Weights of a small transformer language model: LayerNorm before each block.
Each number is 128 + 32 x the weight over its row's rms, rounded and kept within 0 to 255. Layers, rows and columns count from 0. The size above them is the row's rms in percent of the matrix's.

# layer 10 MLP up, 384x96, rms 0.0952, rows 261-293, columns 0-95
size [ 91 101  84  91  92  86 110  95 101  86 100 107  83 102 108 102 102  91  94  87  99  93 103  91 113 110  95  63 108 108 112  65 103]
[[ 52 146  86 173 128 106 166 123 113  92 155 116 143 158 188 121 134 107  88 188 113 105  92  75 124 156 133 172  85 116 107 155 129  99 116  87  93  79 150 131 117 158 194 129 160 126 180 173 123 141 137  97 104 109 196 135 156 115 126  92 142 122 168 108 116 115  98 118 133  88 151  90  81  32 109 122 147 133 121 107 156 150 140 151 194 124  67 174 122 154 143 151 136 154 159 105]
 [105 154  87 112 138  65 100  79 153 194 117 166 138 154 179 132 118 191 134 149 154 115 140 133 118 166 121 177 129  75 166 110  98 129 123  85  87 138 129 104 155 156 181 104 135 108 175 173 109 133 139 196 130 138 164 185 137 147 119  69 139 146 119 173 110 155 107 180 111  77  75  70  59 116  87 141 126 109 115 135 142 168 113  41 120 162 108 130 116 138 131 142 129 116 130 112]
 [146 176 131 126 106 161 166 105 118 141 120  98  97 112 178 161 115 136 153 168  92  70  97 129 141 172 181 133 160 123 182 135 130 126 106 179  97 100 120  94 164 107 156 126 133 163 128  72 110 175 119 151  91 156 105 116  79 130 101  92 139 170 154  88 159 168 125  78 106 116 139 104 102 113 149 158  66  77 113 104 144  98 151 131 153 132 125 116 138 220 118 193 152  42 101  90]
 [150 118 140 175 129  78 117 172 152  76 138 130 217 129 127 156 116 112  76 111 121 129 129 118 151 173 125 121  92  94 135 192 130 121 156 130 114 141 100 141 123 127  89 105 100 206  80 111 140 123 192 172 118 103 174 133 153 208 142  73 172 143 110 130 170 144 185 123 133  99  55 103 142 119 130 105 105 120  62 159 207 144 107 138 142  87 115 144 128 137 118 124 151 101  99 121]
 [141 117 155 152 106 136 139 170 105  76 157 132 181 168 168  79 134 138 171 130 154  82 146 132 147 137 179  91  96 124 106 166  60 136 156 146  97  64 143  89  97 106  84  95 132 122 112 142  69 143 129 125 191 161 101  92  98 196 146 116 128 156 201 103 133 165 135 116 104  81 141 114 150 144 161  53 131 112  87 171 110 118 157  93  83 131 169 167  97 143 115 119 110  97 154  98]
 [ 98 136 136 139 127 119 154 118 141 100 123 110 142 135 158 120 118  68 148 160 122  81 171 130  93 177 180 143 118  58 154 165  97 101 170 152 156  86 144 167 163 133 163 125 142 110 125 119 147 115 156 120 139  80  93 113  84  94 164 163  52 128 192 141 115  74 157 168 108  49 141 144  71 130  93 135 119 155  81 147 118 146 140  82 150 163 104 199 169  61 133 160 115 152 116 141]
 [114 188 108  68  99 177 122 114 153  85 118 115 146 125 129 146 164 145 106  94  72 135 170 141 132 164 136 144 170  90 125 134  71 100  96 110  77 145  59 182 105 164 121 183 156 100 180 149  71 129 139 110  71 142 132 111 128 160 117  86 137  98 155 161  93 187 126 147 153 137 136 124 158 129 108  90 110 130  82 189 155 117 115  90 132 179 159 146 112 197 121 121 112  67 148  96]
 [125 131 177 112 119 174  87 118 114 117 128 107 129  83 187 133  86 138 146  84 143 101 139 139 197  93 208  74 116  91 139 165 128 107 205 109 144  94 115 141 151  89 148 142 129 149 117 143 122 160 215  98 123 169 112 112  91 138 119 153  92 170 131 142 160 165 101 151 119 120  98  81 112 123 105  96 136  73 117 132 164 184 128  58 129 162  86 171  77 140  99 132  91 139 125  90]
 [139 128 188 155 114 191 117  63 170 119 107  95 135 123 105  87 120 111 135 144 126  72 140  56 108 215 159 179 135 122 178 175 100 176  92 129  76 166 108 155 122 144 159  80 123 172 178 102 162 135 135 118 145 111 154 113 145  95 122 150 101 102  94 133 148 166 182 124  87 116  98 143 116 148 121 172 104 118 112  95 153 179 174 116 145 114 135 109 136 119 100 100  57 125 104  77]
 [114 120 178 120 194  82 126 156 180  72 124 112 179 197 152 100 137 170 157 185 132 129 143 102  97 154 161 140 100 154 103 132  59  90 116 119 152 126 100 128  75 110 151 143 125 179 108 110 138 196 146 119  74 124  98  87 135 124 138 124 117  85 138  34 127 138 163  97 114 127  92 101  81 141 141 121 128 102  87  88 164 124 144 137 164 188 175 150 151 122 143 171 120 144 111  96]
 [115 156 131 118 175 169  82 180 153 148 102 135  96 161 110 169 150 125 131 165 149  76 128 138 142 137 140  85 218 117 160 121 121 121 134 130 196  91  95  78 170 122 136 152  95 113 189 117 125  95 163 147 109 129 108 179 115 128 156  96  72  84 114  89 151 110 171 142  49 130 114 116  87 158  48 133 164 102  97 117 106 166 153 139 174 157  72 157  97 131 133 159 114 143 147 124]
 [112 182 137 140 107 149 168 108 157 160 117 138 150 106 200 149  79 156 153  85 123  91 119 166  62 179 117 146 136 132 128 132  89 158 156 137  81 153 201  61  87  92 187 136 109 127 127 138 138 109  96 135 126 166 135 126 159 124 155 147  96 152 127 121 129 130 116 167 111  67  95 105 100 115  40 152 182 131  82 101 131 182 103 102 133 104 192 126 110 121 128 167  98 152 136  75]
 [130 145 106 139 144 138 171  90 131  98 132 160 148 176 128  92 146 200  64 162 189 137 122 160  95 172 166 148 135 100 129 147 114 136 168 117 120 141 133 103 142  97 130 211  93 110 143  97 147 118  91 122  94 172 129 110  68 166 121 105  99  89 138 113 200 135  98  76 160  72  83 155 102  71 137 192 117  97  83  93 150 179 164 170 119 116 143 133  99 154 145 108 102 101 138 146]
 [134 154 123  96 132 143  76  72 104  81  99 117 100  77  72 172 139 171 172 182 141 140 171 116 138 152 123 192 139 143 155 172 113 122  57 157  95 127 221  87 162 116 121 123  87 116 180 117  85 134 156 135 129 151  77 140 142 129  88 110  58  71 165 146 130 116 146 117 117 133 138 108  85 146 106 150 117 168 102 114 130 104  99 110 197 135 146 150 103 133 117 195 127 132 116 130]
 [ 90 143  93  97 121 125 175 115 158 142 135 134 139 119 128 167  91  84  98 169  94  72 113 147 155 191 192 135 122 119 176 112 163 125 156  84 103 123 146 123 169  96  93 131 113 136 152 124 132 129 229 125 152 112 118 176 152 150 107 160  89 143 131 147 168 164 147 131 147  70 101  96 109 136 118 202 179 115 115  74 103 126 116 159 160 124 174 155  97 124 106 112  31  97 132 147]
 [ 81 194 197 124 143 126  73 103 152 174 105 103 118 100 176 129 126 106  84 143 155 160 112 140 155 188 119 172  78 156 101 121 150 140 163 172  61 137 149 130 116 119 162  93  86 123 145 197 172 109 130 172 151 128 130 163 173 139 122 164  79 158 105 167 133 108  87 169 107 129 134 106 108 103  86 107 154 152 103  99 157 146 152 117 150 108 170 154 114 209 101  99  91 120 153  88]
 [ 67 166 145 161 141 129  96  66 166 104 126 123  97  56 154 158 149 114 188 139  78 113 104 146 143 116 135 139 120 120 124 135 144 117 144 136 194 121 118 169 124 106 165 122 134 118  91 139 140 175 138  99  68 160 123 142 167 114 119  64 127  30 181  93 111  61 128 156 128 129 123  92  76  89 134 149 131 127 134 170 131 149 138 113 171 133 110 157  56 131 128 179 101 117  66 107]
 [130 104 106 153 138 142 132  77 110 115  84 130  95 107 127 153  99 100 128 190  94 132 128 144 147 155 121 151 150 124 203 130 177 104 114  95 124  58 123  89 150 106 147 132 146  45 123 112 101  91 175 137  57 169 145 180 118 166 101 116 128 146 158 127 153 125 105 216 115 175  80  65  64 121 100 168 132 144 129 168 148 130 121 101 165 103 100 167 110 118 131 157 139 151  67 114]
 [ 72 126 199 120 127 170 109 140 114 121 102  49 100 110  98 200 187 118 133 156  90 106 131 137 176 129 148 112 119  89 168 139  80 149 134 115 146  66 133 156 153 127 142  57 149 111 156 174 108 117 154  87  57 177 157 139 161 128 145 127 135 121 145  97 175 134 108 176  80 133  91  97 153 159  78 160 148  69 124 103 167 134 113 129 118 132 105 172  90 160 136 179 142 125 120 129]
 [113 122 125 170 125  94 117  84 150 139 173  91 130 136 129  99 143 135 181 150 176  97 121 125 123 112 141  84 165  75 118 165  60 132 149 138  94 135  87 142 116 138 212 178 126 174 168 179 131 158 103  91 177  86 158 101  74 105 160 110 134 151 207 150 162 164 154  65 102  88 117 113 118  52 117  73  93 120 120 107 114 125  97 126 150 189 142 138 141 141 141 141 121  99 136 108]
 [133 103 184 103 166 125 112 160 167 120 139  97 120 196 113 157 176 153 128 162 169 105 147  86 152 132 133 125  61 143 113 120 141 108  85 136 141 135 105 178 225  83 101 106 134 120 171 122 115 136 141 150 122  74 100 127 159 142  61  92 107 125 138  89 186  74 198  83 126 119 153 154 148 151 147  95 166  96 136 118 120 140 146 135  96 167  49 163 155 148 103 136 157  85 135 133]
 [114 123 147 155 121  87 175 136 183 115 165 177 141 146  90 140 103  83 148 139 112  87 108 174 144 115 144 150 124 119 181 156 105 173 192  97 130 102 121 130 121 125  98 119 163  91  76 132 180 174 132 128 166 120 122  97 133 119 132 154 146 119 216  84  88 162  98  95 161  83  80  52 127  99 111 122  92 104 116 112 164 104  91 116 167 142 191 153  94  97 117 111 154  89 134  61]
 [148 142  77 177  96 194 150 126 146 130 117 107 104 127 200 152  99  81 138  92 129  19 167 122 146 133 137 129 109 111 142 111  76 159  93  94  82 158 134 158 129 141 130 148  89 149 101  95 145 193 118 109 144 109 129  99 132 117 121 127 124 111 160 185  98  80  93  54 113 140 151 115 105 126 108 152  98  80  91 141 125 138 114 177  89 123 148 133 182 130 101 113 201 131 178 158]
 [164 130 179 138 132 202 139 192 151 176 164 130 160 120 149 146 110 161 122 155 108  91 148  94 108 179 142 125 189 119 119  89 170 104 165 168 132  71 135 188 171 116 120 165 100 109  87 137 125 129 163 138 112 161 123 105  62 138  97 159 115 123  84 141 118 139 188 143 135 139  97 140 127 147 155 120  63 146 127 115  93 136  81  91 103 170 168 148 131 158  98  54 100  71  90  99]
 [176 132 133  94 158  96 113 123 161  89 122 155 127 136  64 101  91 126 155 193  92 109  93 181 154  75 130 125  61  85 155 119 133 112 206 161  95 133 151 138 108 130 160 140  77 175 139 122 148 146 163  92 128 164 126  81 158 158 159 132  68 167 149 119 165  95 193 121  68 166 114 136 116 102 165 135 142 120 110 142  98 177 154 118 101  98 106 141  76 168  99  97 114 103 138  80]
 [116 150 164  90 214 181  95 146 132 110  98 138 153 103 162  72 146  93 132 127  54 142 139  73 158 167 202 135 172 115 181 145 138 132 102 176 119  52 140 114 153 171 123  89 140  92 108 103 175  87 180 155 119  93 148 111 153 115  98 105 101 127 139 157 153 138 130 121 102 119 106  83  98 104 109 129 161 104 144 137 118 123  90  72 112 123  95 166  67 176 119 148 108 118 162 116]
 [119 117  74 137 159 165 155 163 159  75 161 183 190  96 186 168  86  94 110 145 130 143 135 103 100 157 131 153  93 171 111 126 138 122 164  92  91 168  94  96 125 147 134  90 157 119 127 149 136 102 113 161 115 104 180 105 131  94 107 145 118 165 160 100 167 110 135  71 155 113 111 146 139 109 132 142 131 200  75 138  84 111 190 121 191 132  34 179 112 125 104  83 117 136 138 106]
 [ 99 134 168 167 153  99 186 106 122 147 197 101 156 180 157 141 166 112  94  93 125 139 143 122 197 183 185 118 149 113 126 110 192 106 136 136 171 121 148 116 132 151 176 124 121 152 139 135 130 131 142  97 122 129  47 107  70 115 106  59 102 165 127 171 183 138 114 115 121 131 103 185 154 165 144 102 109 153  87 121 141 110 102 145 149  32 131 106 120 132  61 139 101 136 132 119]
 [165 161  82 142 132 141 124 127 185 121 142 177 210 124  99 121 127 132  89 132  57  91  87 147 104 165 164  95 167 140  77 161  86 126 177 181 134 105  94 146 117 138 179 104 104 140 152 154 110 124 168  98  78 161 118 114 122 133  75 120  78 133 131 119  80 115 178  98 155 127 136 110 151 183  81 157 143 144 126 183 154 160 147 105 102 157 123 141 163 172  94  65 110  81 134 160]
 [128 202 130 132 129 113 109 104 152  70 118 149 140 186 156 108 128 183 153 105 101 145 205 133 100  72 145  78 122 115  92 195  65  91 151  96 112 112 101 132 125 189 124 129  88 132 122 203 116 156 161 144 127 109 191 144 116  88 128 156 124 146 100 138 143 113 174 145 151 133  94  81 101 137 126 107  77 172  90 154 181 141  80 169 144 135 104 130 192 132 103 112 113  98 145 135]
 [110 185 190 176 160  97 207 187 118 158 115 123 114 146  92 160 123 124 168 115 116 144 156 164 136  79 157  93 172  68 129 161 149 121 120 123 139  83  62  47 116 129 117 180 120 116 171 129 100  56 163  87 151 138 131 164 164 153 100 120 183 116 111 145 122 124 135 131 150  68 114  80 101 110 102 130 128 155 114 126 173 106 119  80 186 115 143 134 116 162  98 137 104 113 133 115]
 [109 174 128 141 142 134 158 102 106 108  33  89 152  71  87 125  91 157 134 136 154 102 112 114 119 176 135 112 128 104 136 130 110 147 152 157  93 117 151 131 131 108  57 142 159 160 119 123 145 109 149 130 130 119 137 110 128 150  99 140 188 166 167 140 177 115 150 111 127 132 120 111  82  97 126 115 160 135 112 108 126 126 115 156 131 255  83 199 121  98 160 129  97 151 146 125]
 [ 93 170 209 173 156 108  92 136 155 168 141  95 203 105  87  96 154 132 145 115  62 141 170 177 174 160 160 128 139 140 138  94 117 154 135 132 179 110 168 145  66 130  57 142 118 187 121 125 129  92 102 126  92  93 190  99  95 116 150 159 109  79 141 174 135 130 134 134 137 105  89  69  98 123 133 139 126  76 111 133  94 101  87 122  85 128 117 138 114 131 123 132 150 128 198 129]]